Part of a small language model's weights: tied embeddings, 458M tokens.
Each number is 500 + 40 x the weight over its row's rms, rounded and kept within 0 to 999. Layers, rows and columns count from 0. Numbers have three digits each. The size before them is the row's rms in percent of the matrix's.

# up: layer 3 MLP up, 1280x320, rms 0.0569, rows 1093-1176, columns 256-287
# down: layer 3 MLP down (transposed), 1280x320, rms 0.0448, rows 1093-1176, columns 256-287
up1093 104:566501560454572473467418502508565537606493523437524489466437497490523519561509486495463505501537
down1093 096:439544484524617516502452474495539525515530498465494497508498468459498452489452450546411520489536
up1094 106:471501563514505531464449528575516539525480512540481521486499539470417518529549533498442470428563
down1094 104:490459465547488500495558456475477481532424531552487559540530456508472492489427525556513553572559
up1095 100:480408501444531542553491523501478505599396486514517470534449397476445544431502496498420465568537
down1095 112:586486496564568513545515508504501529539468447519486542465470447541504533488477517483520507514543
up1096 128:501472482508482507527421495520524546539508528485555476463489517495477527525535487535420512460528
down1096 124:544619470473465508571465525489507445492511564566456467497497542475493513535575528465500414456517
up1097 096:563436507427547491568493523530469549501396496499525459486455450511452533500493543480447504533590
down1097 104:533504520484522461481612492513517462543405467462461534464408381486549560551483534521516466538502
up1098 089:521519499448488500538464517556455531518537500509531500423543542527545521487580484488499507518504
down1098 086:454504504491511435462518486496453543544445510561561506524548512469514497497477493551507547440489
up1099 112:514492494483526540517490477483449497521472519452492460523452499493525433515450535537480570494557
down1099 116:507466458494506519549565436473476554562464503491471516536452494570441518449504537501443465466522
up1100 095:474531501530515540531459539513579538564503482460508435564465478508475535462475502520454423509500
down1100 091:497520485507402480473488486481552531500496509502495477540514608495433406518505476463480543504479
up1101 115:479527484517501562496479478532460584519425504534585549486502522480418539517507446532412503470533
down1101 104:504452405529473441523528527499444497558473576485528558496515480490470438469517508445442477472459
up1102 112:486479513520493500480476491559502483586432507528565498524439494491487528514495477483524533465501
down1102 115:505540580472436533500517546507520532521429556547533476521451450483501489490520536494543464607517
up1103 111:466515528491488520465480469553486556502427496428520441484506513517455503507467454480452509565497
down1103 096:493520485506465453479535572411458475576429516512626493442490509528484482489487467517487470540439
up1104 115:581502533504497565530451521545454548464509496461553555432502497487474455514564587572468516474513
down1104 114:498509502482460524509467449497523546436509411522550516495478515487396487552468469474508507497529
up1105 103:506542503513557488521522524551477510536473483497570541531511464545439444498542566546531544411531
down1105 126:457503527551469504500491548545448517488435483489501514523493468576504480540533539498486509419532
up1106 103:469521517483499522561512474487530502479560480383545493525467464481476439525549552477486561576501
down1106 110:529523466487487468558469514539523473532480521575547509500475510504490523565536549530465507524463
up1107 106:469413535447568583456512494495429511579465505435500502524451426447500535535457468461499509551535
down1107 116:500457474483504465467515531525483505459472497445485532507552490484487487477496438486460512440534
up1108 094:472505503512599527515527478460470520465461520466450531578425494525515551515520475463526472519536
down1108 089:453517566523452530467425507469619529536413515541523497548502388526475506457556532526527515560481
up1109 127:454526469527545535402461433539477554569480507433554453470527508567429510538520588502517561513549
down1109 116:551449576452495500475446478477534422536518484491435515537448557423520450547516588528530479542496
up1110 110:535462593545492534538416564545464547509476486549516530494504514499472496498544522484412495481550
down1110 098:504559457536557502523521528483442549521489502485462551447537560505512493543568503480484569545453
up1111 109:569497501436502509592484468555461548519474477480513442545489460521504466541508423559464540511531
down1111 113:578488491478469429477540507509485442492486489450534473503477447529506487529410521458522437549518
up1112 098:513444583397590511466415508504434523523449499556540502489442509489447504571560549532490474509525
down1112 115:517490542495506520503533495529501535481494479567449455537441477461455505487549497496477535495552
up1113 102:470541482484565476503442517519386495493552523567564541427513479446442460556531485576511479452509
down1113 110:480519452448499496431499487518460558493512479523516525464463540400536444516491459490426469516497
up1114 101:432515562509547493562471506530460482548473494472527467474517463445509548509550528495525486521486
down1114 104:451523507519479472477483460500524477479509504531536505480517512393447539473458520533512547510522
up1115 108:548492483510499503531476497578534511566511510458566506530525486511528531459548450525485499542540
down1115 101:475491461494431474505510496476438436450530502598562505449529447487495519519545520487540531507511
up1116 113:502391546500463522565454534598563527439519504485512436460512518463473536509509510498470545540525
down1116 106:481447548489501442512477485475447505471522498519580489490491469507597428518519438539473495541546
up1117 074:387467554479545523530502499556491481565456495497527466446492518516559516490484536471459545529538
down1117 080:536530529457456515521567484504489531530473544526559470464552555531454510501520505567526469509485
up1118 087:474451470517481486446483484563535500450482495520554505477416508483442572435464511505525518439519
down1118 089:472505501494516462531465456572462444466575471488483508502497541444474541503576430517538428514474
up1119 101:566523559462549489511486502475472490459465502498496519429440452549534483512442436498437554542535
down1119 086:552607526441544433465493547500555560523508471516503543404515444536485415486534460519525559497455
up1120 106:510478498491561507475503498529525495504521498509534452415469481605450504500438572433518534575567
down1120 104:518476532527500448499537450498484585587485539549465530425480499544437553501508463487503468441505
up1121 101:450522544532514545511522486531538510473544489485553434535508420510506470556466463508455501657515
down1121 106:409530523478540509490539483465485518540482487512533540467511519436453467408490515416429530558560
up1122 108:468455542471574512472479458493582536468480461497478509399419490499477571506520473438524477508545
down1122 098:451452551450555526527437515482604501492436554437461513464553536589463419466487506428525469559506
up1123 107:489518569492495514508493534589462509492455491455510512435445499479519506493499464450519429504506
down1123 103:518494453451584421504483583510485465497477495398517508505460461506479459502484482490522458503529
up1124 090:478499605517525541418462574560480515473485501567484504420527524508503451480560525490472491435531
down1124 096:501484352510512492489513443490502580494494519536539533527475503501551457564481482511438536557560
up1125 081:516544521489505527547474488556482491477511473591482437559493520509434463529547470530493524481527
down1125 088:532505483545447541427444492535480523542556485510482482556493524509555517497445585515523510493492
up1126 100:513463460505520495447495504473556596508508502439490557466492527556485510519496467556460418510523
down1126 079:483531542434490470475499501507539462448580515555486490518564549490397570537534484520493524512517
up1127 091:521509479470613494469448447499514497448504483469524495529371421485467570505475468466496542565599
down1127 062:499469526569497489558535454502468444536523437516455525489481461479526491509456517496590503538478
up1128 105:525475480544515591478433500505463531439520512455551500494556505559533539498500532541487465533502
down1128 106:580456515484401498531518526525491538494587493541535515506498533480483540482573526407496468520427
up1129 100:591502553437516468449497542534428520438501518493515472428473460492482477519485514436441518457546
down1129 099:536424509483522487506485383509476512497548562448489514483431443561455529521545489547433510567461
up1130 118:530526524482534516576517470561502492550538498461527409523505533485508502473500516522519528479552
down1130 112:413458443472492476463497479580469502502508517443578586514452486373474496449565531463504502431511
up1131 092:504511588507601535553472538564463510481538475514462431495478519496462487418566530461526576487583
down1131 090:581458559499502540539525528478499504527484498463446509564492465492494483490497524466485484524500
up1132 119:451512503513511583461441534553520533541522501544514431481490496458565546425484571505490461469551
down1132 125:471548474496379478484514513425470502444495505543493430528490537440522495528521518540462480497464
up1133 112:508482506522502480467448577543535545527517509454483435543492549512440468566596464457486516465545
down1133 111:414512523518507485525442503511484484456556429475439580478522537478523531516464466525554582542489
up1134 072:458515542493527524526455432472560514437500459450485495437400438487522506543544479438457503540560
down1134 065:485484436595484527552538526573549492418534538441525554483473490535532497484472538466517463555445
up1135 095:547482488485516566475415508486446542470467515447492424516387450583433494493517506475434509554565
down1135 133:506492509521489503478570551565483467422515573469481490501523536488462493466483491538538430536506
up1136 099:522487558461577485565533463476522510501450536576581555500460528526532469563494479482480535476530
down1136 090:442461520483532579483483508460534528517454460471496468544562447422482421443443458523449454504421
up1137 107:494574531524529462490458521477438572447490483501543538523519540410447520569555530489531507499554
down1137 094:510493475484452457463506464495543575486515523435481516433513458535528518553442443527526583481478
up1138 092:547491462455567508593489526549514534496447512448498428510461407444491580452494478504463506522562
down1138 096:548516563451482525488504488479519520546455488429464504503482391504462508542514527438515486564457
up1139 086:524507500528562558464489445477523499493540509481577508483457474405473540447457470434448514555485
down1139 092:541463500557616541436494538503482507524477527387424487517586501502497422462494451527442474548481
up1140 096:459434505520454500493511584497474515585414528512477459440472423527538467506513520492520439482519
down1140 107:415468495460474451506526440441537499496501445410539456526514518492540546544518520512526570525497
up1141 099:553458608458525471437502505487495477521539510439569540511492503538544503492577497423470514614528
down1141 090:560507487485463519503502515557510563492509501501480500526529507516403400481447565509466550497521
up1142 097:447461557459570539494462565486506509572567491503501525505476481439488499504531500505524532561495
down1142 095:477561429521463465545490517515498551471486498460522486542515488514570513504501452535529519425526
up1143 095:563518538522484501585488503511463600533471505515489537507524552466490457529525521493506536550507
down1143 088:510520443547516435501478448451465547474518537560501523521557461515522486456525587532483539541506
up1144 102:503540543518518469476484491505518568420490502517489535495500537511470554575551487494512492464538
down1144 102:564469467496482491452520516483495510522505507499458512533494485500483531488471480457553537462577
up1145 101:503550538489531519451503438509482510508447498477554548498416492459444568482519533467502465605529
down1145 107:435495449498474499450449500503505543544527461473504496479528487606558487487534533509559503499449
up1146 112:521555489497548541472464516473466539525441509445471441480510450468533473582471480491424474531503
down1146 108:538435529439499497434505501436515493470459510545488525412413453500517483525542493509477435510535
up1147 097:452497495507515545586493530474577502566426463529481438488437486525507586517472406471458436476513
down1147 095:570517530498502504501435526502532556503515538584483526499535481444489478446513578520454543553433
up1148 095:530353501534535528506522443466488506472419527482450521541477482475449535479562435419567529533479
down1148 095:487456488510478429531489541548469561559500467467487540489513535504471473552463461527481472516474
up1149 089:567420528446550522453502486471454527461481492477527499496476454501513555525556513532462586534514
down1149 084:503576470547551522514548484441470568494471505518505551468552539520552548535524526484458474500528
up1150 100:446492549543535568508528418561502534479505532399522472491432454493488518481504430511537587580529
down1150 102:405514482493508458492512529497522512598451493506539471502514524518476461511551522400557532525455
up1151 113:495447576481592465482452522538480499506490518537448538450477503461529497551540466461450484474526
down1151 124:511459533493529482532506509449584564541485450455502515489435494431559478490492495488484530532522
up1152 090:540535602517521525464493459485491529463462513451520497505481480522564512547507563431530506528495
down1152 097:541543504520468503466509564470527528484451484477505462469459557468548511513469492515525509510469
up1153 098:507476578434490512502474485526505527493469517501584379483449498429478524479535518474467508526534
down1153 113:543528470532535565454528515514419497491496574454510521533473519518445506504460522527506485578472
up1154 096:496556517442569463443526500484470474472474508524467491397482418468558542485514521505534464517522
down1154 106:527510505504485507510524499532485498476484495434493502512556549525473535567540517485450510453467
up1155 110:483480505456543553531502530564496488489475489480513368546510448480492519403513521483462591526550
down1155 104:442442491498493507524516521481531519558517525489525565478424500473555537494467482509550492490483
up1156 102:477529453433540482449464517472547538447568524368533449432505569440463501574503497507485491531525
down1156 101:514562566496515552500508448516514522506537469531553496482505501496484542466475515484407511526494
up1157 076:474538544490557462479436489466535504524575468437511477483396497428519565535509491441511531537522
down1157 072:426563477491498507550494513521523483518430507589483469484462462457524503465498514513506552450512
up1158 074:535405483453536476574534526563532512493460528492511508481516397566525471467433514470552453586563
down1158 086:581531482545470581448454519498468531462471576437535528521542540468439472543447478528456457512487
up1159 095:544517488427505519535426480532537638461451467524500433481397381522517504508545590513411523532601
down1159 064:485490586496504532535567480419512538463505417498493482487519446498499552543467535522524517519481
up1160 113:477482486530510515484504515560459505506481488499571522388467443529526516517547502535498593490549
down1160 119:538428500502513571516538508536469441483491461484439445485433517511472485482556493511472545539486
up1161 093:530446450488519492448460548459493536445456489524475485444415536476549519487455480464397474512467
down1161 080:459516519518514534458501451494477595476456485452442507433486492452411549472497545495525517468520
up1162 105:546504488460499512510468572510418504435471509432534542505503481528442482507512533478464505507528
down1162 101:513433452486543471496508499491460506498514477543527433489479518501477439465490484481505540431471
up1163 099:603464481482464541540520508508474515532454506490520526516467447499531480514523496574446403496544
down1163 087:581510439470520532477516497515492469465529510515501549441424564476517436512494582523509482540544
up1164 094:478545528517464561444495444497536493570545490578560434510389386493555627471506544541522463551492
down1164 095:593530509505519482515537533474446485485572499552534539451600548608457487510472442541532519524535
up1165 109:524479520514493481396501541530471561486452513551505529503475513513482452595595442496441465496547
down1165 104:451519509558457525516540437449539487507565486513503517520498444568535523530556496509513532511507
up1166 107:466522517399506593495488524530498558499533503449511499475486487473520478479472597462456546498514
down1166 096:463556563478418438521500560525483494512615480530469541469456453525536543501463459462495556526533
up1167 093:528481595429551485474473518490565526602496532510557507489465552533469553493483500416505528499494
down1167 097:520486534468519531537498561532553480564543506456449522478554497517462553480540426507543477377520
up1168 091:430539547514511495546459493563517524544481486558569505524435469491452516456460541469454436489542
down1168 082:467520459473454492481510520464467523545546539539456468500458497533568526487514479518550505464437
up1169 069:527508481493500500460490524471468591506459554486480466465566496492580426438536472539496475482472
down1169 084:497528493444480524487561528506491515486542538462532475536545514521516528477520482523473442573465
up1170 081:550509561471539540479525481510475481478520453448500516525454524471529508483430513520560516555507
down1170 095:461445431519509483428509522502466446466471519487574510474504492476525553476459490545449559583513
up1171 102:483512537486477514536465488569501507514492507544450476424474492495533549463566519488508531531495
down1171 103:526495431535533501585495483522487546476574521515543476490517506553446493471501522531571540415445
up1172 107:498515604421517532505462472474475491514493480539525497539474560436479515547519577489498534540491
down1172 104:432455536470480482486500529516500593487459470501526418482466460535525521519420483482512518505550
up1173 110:540512529502514619466493461478519502584440527408498506537484488473541540472551519524490508536507
down1173 103:461487396490483493464502494509458472439475460497534486492500493503535395460532542513488506495491
up1174 113:521515516558507562522439554527557506489526499418524490508471490483496521572479540466496496590513
down1174 110:520512506472572485493516484496472508431535512464511534548558441483507536483504512523453399436434
up1175 103:447506508470573511459502449457466551436520498446524547438433422475490537460504513488538434511560
down1175 099:481457508449433499505511481454455536489529477441484524508534441490502514538453484520463520524523
up1176 117:527539488499570499575467464553477502440462548389518518511480491520454539505557481471510490455486
down1176 092:491538503524492552525489480556470500455465510562547521528595515503452489467484480502505508533472